config = dict(
    vocab_size=4096,
    norm_place='pre',
    qk_norm=False,
    attn_scale=0.102,
    tie_embeddings=True,
    lr_mult_o=4.0,
    lr_head=0.00466,
    grad_clip=1.0,
    warmup_steps=200,
    schedule='wsd',
    final_lr_fraction=0.1,
)
Each number is 500 + 50 x the weight over its row's rms, rounded and kept within 0 to 999. Layers, rows and columns count from 0. Numbers have three digits each. The size before them is the row's rms in percent of the matrix's.

# up: layer 3 MLP up, 2304x384, rms 0.136, rows 2102-2148, columns 128-191
# down: layer 3 MLP down (transposed), 2304x384, rms 0.0242, rows 2102-2147, columns 128-191
up2102 117:534512502497489548502464522454434495458538452423399484434558425523521452542499447507491563508521458419422550576581447515560460535529500447536505534478504395499537488478470472496505502529576451
down2102 114:497510546511503489527430457500564549438423461552528554584525431477472503475470472565553489536429460499564471411586427482466509459571487519544627427445512454422545537475481522521513473563573408
up2103 106:475494534409449606499484462493450437513522491539505495512518534557550506468420476467461568452443468459466596492477317553539521535523424503536468466513517476521420523457476529434478517524493427
down2103 109:498528496430423571481507435588446480538594455417475440442497467525442557553553479539521455444532551464429556466476536587521542495512413558431507446472581542482425556421481448483469544507545533
up2104 094:535479644424495496533618472501478546506432482462484560525494499614457476399517484536463473554493473585508432560506336440496413532438499499414505505491544534545525493509526476504507513586558471
down2104 104:586446531497549563505528612425530448543519479389533520385498490500469376480472549549461506476533501514480444493465492466575420508479528520450521454510431616561498487489511430528480480525507541
up2105 095:472396506461440489556570557431500509494491528543523465489593445455492577506550571530498495574473520478565399492397479601433612510529569455505492626421488528548505556459521398587545493536471436
down2105 091:472506566537559373539525461498438541490443503395546490410522480418467410491586516455445538488484518452526427525551631501514516497564487428550492450557542547498472540477517470381458507461521499
up2106 097:521572524506490516536515429510510542492513366450489487466515512508521435537505494496517516529465352410479469489488508492522518426451457555497542551502447516480453598471455541433556482551483518
down2106 091:495530522549407499441487452459436491529583390510437470408521501462581456602526519568516497479549468598425545486518561622456464528503429454551499631456443597498569564432503477572532537534524538
up2107 056:504460432411521509493480562435499522551554509562531443401538509580464525498514451495493621601467383542409450495602553469449530475474455452513492485492489473466477532510594535473493593511506498
down2107 052:498522517518529476500406610536457441559565495495442402439490531487531507560503468478504554518429422473498492477516576542457453483500518452472505451471569444464447601570549535398569489465394597
up2108 115:531525532519452511424501500509476541526479405444434521419582415496539491511563447518459497546484582454463526453493584523522448563529477584526453468493536469443535442580498479454465438598506442
down2108 116:484503592482475434525375533453542567562500474365454579419479529491485540571503468583501470547506480445568470512512585449481519516443552437511505532528455577451401476485510478437443456481420564
up2109 087:448634513451535487493589417426366422467495555538451462494438505450539516429525561479510524548518537529571545467472531509572550485555526353508554485496597536481420430521444524510510476528464502
down2109 096:531547478470501580503546416490425509520521523510492427509482538464512530473624574468536500524507566539504492492511468441495550523460516485500518526464411460532451443542473494520525457605489476
up2110 069:440479497487483568478476555496481599471450447536601503442475514514481550447480403559496529442376567587443450485472481418465387544506486468562525423455464504419460573549572384456507577593492424
down2110 070:446477537502477545515462521555477436605622528480531482447501523497489485538578476535569561475465529498404465537500511551549350515568513533483527493598483528566440503403442437441470547433552504
up2111 109:503448496465456432422498409514547535490510493480431531434503418500529449507545537533535552512477440465497511592533488510514550502541515477449531478561514462547432498446539495529560475484471460
down2111 105:576552513401437500425547513474493566458513471402515618517573483584574529460469456515559454480418469493446425520444473487453403451431519544526550541391465486529508497526550526605497502490533450
up2112 097:517579557521480461558506476545568551454525492518520605402496436493556604548490421491475530382526444527479455453579490464589524529471386435520494569561429443528553467425484502581472531518531560
down2112 107:533575502487508525559509500481473453491556440474514490573477494516503528545407412450370524482515534580412515466530506455533487459459429549452496582536432363498516478447555481447433492484482497
up2113 128:453578501531488505471468565586452540495475522555515504465531578501529494516631528480550542402528491591409478471497517510442514526441502493457424506503598513460443460480510532519563579514546466
down2113 120:546553514518462507496474440534539507618459512560410564546496392502442497445560476444415521449503446552532483473486487482495537448465505479375465453462500455448490533531452514420483502600534409
up2114 107:514532570507430428480491568527493589376494549517625471475537463519572499498530583430448441454452510547492450543667463441491505449476497498536514416459557496478548418580450482496566523495481494
down2114 101:576533516415594538513500553518518526529530516425488522569522509424438475498526453447571544522501554474580525519472502603507547460554576517450449434448462582513488603443535455570522423497453522
up2115 110:504465623440523452445541505438509478481369529558436489556506562487464447535535474516523453451488455438468520413569520524480482633492562531491486451476476480438448521437564552571528422472577514
down2115 113:477415526504563453485460492488444592457447531527497446555563588465455513491548521527520514523408461359469496467468484471408514578544604517516406486485518546448504612553495533510489539477524522
up2116 094:538461494471501564407596545527577508507519472533534376465465478541487523512492538493601570492455401493474483389524549544464536476518610369492492548651513455454450453526534483529484470478493505
down2116 091:552504522606540461504480573446440552477498545529451444468434470533532526542470567576520519601556424530500560487493490480525448452539470509438464461548478554449491482407467582458549520456459493
up2117 099:373453513461505454533494450523526406469422640561472627517516345509587581444549517513484483472552538483506450546587455586400433485442359412610508572597589533446397469425479534539513528444425534
down2117 117:467450552475484559498456533526553469515449532467509567473637501491595609450526518437533515440541587449439478527601549586478429492463470484621498498529476457501368538395433442513553483504474493
up2118 093:425460529581471538492559443608411493491576481562465461490536378586529484588484498521530494565364482414499392573511415527463542488472490501423529486590469486532507501495535469550545568511477488
down2118 089:472456508487509538498560443609465410466541504502542514365529507468567515524479508485445540517535514537525459533414470505537532421433449504521513538492477562506507491624481516574526483480440582
up2119 099:446539508586484427519546605449503548519508506499478457484540451519485463477406467512511497468553390488416515538402465432435394509503461452491610488529559499585368369428481526465490493550497446
down2119 098:508440428495588578442472514585498460583386407526492515486552389530485539474551435467436628499537482595476450450530514513532536512450462555399607484480545420568493418535456516354556512515565480
up2120 089:511492445442509382499581582490494453484455596388600524430488485496483467463501438386537468481478530497506499474541503476526457487475445444531488585472535516551449521533642463515505544585574491
down2120 098:473515426433442522611519482547550468505503646435570546429450463455410500457456371400573515513439510529442395498505492438569528492525497575438608543550472434494471604524567496548567541539483535
up2121 102:493574496475591494540482477467488523501511552487493403510587424527586472439582571489490345496496546588521507511556589542596521555454534482505445489543551497571520478548574612504498486530440566
down2121 114:591500499423575486593481464434522474544437517509425461369527408589506525380559438540477450527530569499547504538415558503551497498460487479497442500464612496593417487554586555525524499509507605
up2122 097:487577584488443398531448473529579534496615444514538478405542546493557483505599490511515527509464473516503464471580464466540508541437458451530480535570508550397559530446449505511540476618461544
down2122 098:503483484554570548545439558566474466524579480557522513521439559499460522506534547549492580597564463546469549463549424510529569496482446561446502514496496522460490478527572503516516511460496509
up2123 088:448558567486472504497412485453479469454532394542432487539556438548480557536537529555543490485512466492489474502582458456476475479463552484474523577502487594525450516472556497543463522474585506
down2123 090:499611450515537453524459554414410467522478550503584380486454496457520570518462499451416555493533585454513498515480480520596507535523547525556477467558473527479505552439441498387531452458384432
up2124 108:523615546531421436442532478466563524448487469401523467485602389524514445496500600558528483480537554493488446476560556456489553495484441551446522577470441515529431528460441590496437466519549448
down2124 100:449539445453559465467483412530507525487462517445495488388544521422425542540533451542463465416515444484454544476541449449490547428547524502455537474449516524427554501456490456424511434460547429
up2125 081:560448543568515552479522502563456558450456499510501453484555511429483486374522552495555474506487468557387447545493504535484562452437515554489505435492476643472496435474575516539469480488415355
down2125 074:405508474534489535491514546477475468436509530503508545486552511538555435492523518447466455600536408400524529512467519471525473532502544489409485478522471517464410410510505469474500498476551546
up2126 114:428388485524423420530477518504498592520482575507504543493509512485465530537497442464542537541515593513514430487461454513516483518433545413532575622531473510442426486551485539467495550503466543
down2126 110:571507443512491502527448477505491537501412518486523526522517454523555481525454421436472520477453570454510521466381517412584453506528470517634506443391498559435453604607480465527514483427470452
up2127 108:521471504499490518535609551544499454454472597519563490450429455503491543509497605518584455604510492512489514507508442530503487515552498575496505425509398551496503460481555466441487506470523482
down2127 112:489537489494585476487557423438420486566460562429496555458500619486532464451479590463444498513532523528553518523454447535522442520553525499521462449490533400441517500489513538419577450484475508
up2128 083:507486476552455473442503351493527541565560456506556572583445485454642413466508461619512487385400458489516565517494456512409518424490522511545458477572500441421543508469528436518513530539521496
down2128 093:474509400510517438461569454550511435554510523492478456586470506532473470478529476470402455442507492482444518509467480565534471477469512443544464502542486486448473483536531518570469635414510369
up2129 086:481581461587458380502490514489474547529448550568438448521439581524449524503595463482622474599675503521471406478436563467528436422418492561442482514486448533615462497475484489501533611454495539
down2129 087:544464493550470394494501467553447419447466572508479528455459564484529503569492532520443502473426485519502485588467594480500418408538443427421443510434483503473440484495519529536504503406581443
up2130 106:462426497449493451545472425463438665478467527462521522465452527460528534507445432508493469495434506489466439506482581479470460429448472519538494464513604484448556514527541552538489438469540471
down2130 094:586522584546451489545566567573589417557567543469523450505527491602538456527526548459516536446461516503523431491468545542443515580425544499530512529490428530575426429397485460499576580477514503
up2131 101:506396522528576482438450486532501542408461619492521516544527496392458456576495488399535522505564582504451574526521542494499629616571484449491492462532532525495380489525508520469550495470464505
down2131 103:450545447454514447432488530401560469496575590396509506442526399342460396483479488488495461485442500511503405599525498542442572455484537511479460550567605558551473417450480457445519522510502526
up2132 100:535418509511513569505560473450461547492485450448504511468438429548531576476512516473532604482428450405440562541579529541506612474537508436422488547516498513503507490363574527472476495469447537
down2132 110:530458556509485595529557505528466542506487465510559483467493499608462590501409532509531514530555575418489507547564528578511497530512578429479454556468482483449557502458604514516516480407465474
up2133 081:459488483491492481488420493490476460471407527532529463490471572617555513481461549494520471525542469558455484566484588357491482446576459466465486491527520506516537415498482522545554451576468439
down2133 088:450553436478491508551477610469509437517516415445487489524513462567453591504490576528527536429498401417417480508488477530528552466582536479468406509537504529470569463515487493538577420530437497
up2134 100:467521467558477536457560527389477557495465494562446414523533475546514551528443490547540531591407504478510562568549509573544483579579520499540483482502482470552560501505467637500510521452445491
down2134 117:492493403485488542570532465456493540476467497472473470502559477561491426500567523519501554557377533437534528539444485533556479546585465545530438487469539477551487473505479493521473497508473525
up2135 126:564474440458494522481587387488523419498529498541478484515501553472494467527539573487417461451509473485510606503585470492501470482593499545456465620448490486561457529386576484409500592565578442
down2135 111:473529554536537518530500524524513506556523501462514491516428526532518586437467533512583442520376461555431455545469581488460568550567546522425510481602429578386517468461523435512522581521503529
up2136 073:470498460487525521551641396495499488454428471510486536519575420463568426464448563397499620465501442562374496531431487591498536522448538456455512383543517514498456574468506508419504521447504503
down2136 074:429514501560520466439370506470540471622669518501542542514446528434428490479503497527552423525436498514549461486510464542490517501605504476507456564556540549489482459612512464432508468507480522
up2137 084:448589515537483503485515483492571446552545511428599497551466569558582513460474479455506502513526519563487453522566454539439543488600487446578532498466519435548508590588382491444516481457470500
down2137 085:468491430495512481519491604541558460530555534453618605497419473473565537443469409515537492559522524573518521434531487478517474457581581545442495430543473504424461415498379480493478572512427542
up2138 111:457418555502579436534491541468554484489451582543445514571527460514532466450516450525423533473429615525547387538516522456444502475544474467571473522528520505465496443428519560500473452526536530
down2138 109:520565499468465528399460563524508564523532515518551497503475585493522479410520436516459493428527396573518486565521453434572484549490516589507430476517505601513524409491493509442460475535464530
up2139 081:490431515600472400547445544521472597528413480498483529489529407495514543434526515443467474535501511413489556519403653559475548463463434442590547460566483541458524532492525653533504475514496455
down2139 090:580484491459615501516546490466568541478403485453569537473573450478490505523522543485455547572438429402459635470363549537492535387537454579515519508484435499575527517565525475402528492416385530
up2140 110:518425539517467530518486514441467544438488502559498547461476458502515454493435460493547612532469507492475467478481576475549460538484468538479444529461509404461504462515517520640580497491549448
down2140 111:528564441431522439597348479467474494495505485453530432630491449503519502434478483492518453417497483553507505410463553532462479530585544572534406532484460407500497511589474501485538463560501499
up2141 112:534520494424595479455543553525430493436439485477522454520553383577457574503488564497541548453505570508542489342495547522473518529575520559459463493413446517488451480519508512548491508515433507
down2141 117:524540507453587519572537499476550518609483556506510400523469618540502454436578566506536469553508525479477486468507449556552525524527557572502373551548492440527571449460481411540589446583497505
up2142 094:550512390482453463443625483541457462495511501557482467504423506532555529493430583481557488518478646566572475568528416443537526521507469590543478532629520492517447529468506485494500481571544516
down2142 098:590513486561573525480562505382480475460527500505488569531470418477557526484539617455616493546497451497382500527535478440503521548558405539453516454506435444548442532528388461463551492462494416
up2143 094:427368493518426637500595489549608476576481508453499565648583496548523506502519497546534469505467530611583501435448388521376503438537593573520486505504534500496552501504541457501478508534461523
down2143 096:438455563539554526494457499626520474457439548454432481532476479526529427539503463516470491527481526562542554517493450498377535461670541418530489441491508513504477542534482481435501474559478577
up2144 096:527450478457519602502516488495470491603513589544464493511491525481581429522499411547562493381487365534380500561413453435531472529457433560411475515518531528541418472487506533543493529530523457
down2144 099:430473489490448480535478448433518472539547521557418498467475523464410542583524479374523427473470482564483540544475554489520480506469415515422554463456509454449558510462412480524518468545521579
up2145 100:438517442530500474484582562506510503535490491558417524486476448473516493510490477536523507412426482514399429539498547530555497461472445445496521431464486534494528458521485484494612559477439464
down2145 100:440524514441527468453565590628487517552571494538428506495442376594498520471395388534479504428525495566477433462540586529542581431530478481520502549675497504529477472469461454536520545542471580
up2146 090:442409401486482486543633450463430460482584604512547486606505415561473391439606447502468478480482461492388490511471558547556582506595483525506473488485387464474444523450463494509547465531429544
down2146 090:493481533448531483563555538492477590495607476396586406603502405562440534492551397516466554482518479569459515468547589508527603404566493431518465413449471516546419512543516535458592524460502495
up2147 093:454428539518493459536457480542451491466530558508422401450403471497522511560422529460542478557529492475545474486452538465571465493507564530549512443543481501458523431438449504502522500486577527
down2147 088:615523419498497497446575497511412476570463444509494449511483512450437517484559503502486474465610448542456482475549482501464564510483451584465596525373553554496474576535454485466434604467490521
up2148 087:534476443682497470446520522499531448465488555494440490566548502554568445449496413514512471473550466498596520509484559457525497465576514451396504414438544514482441565531582476481461553466537486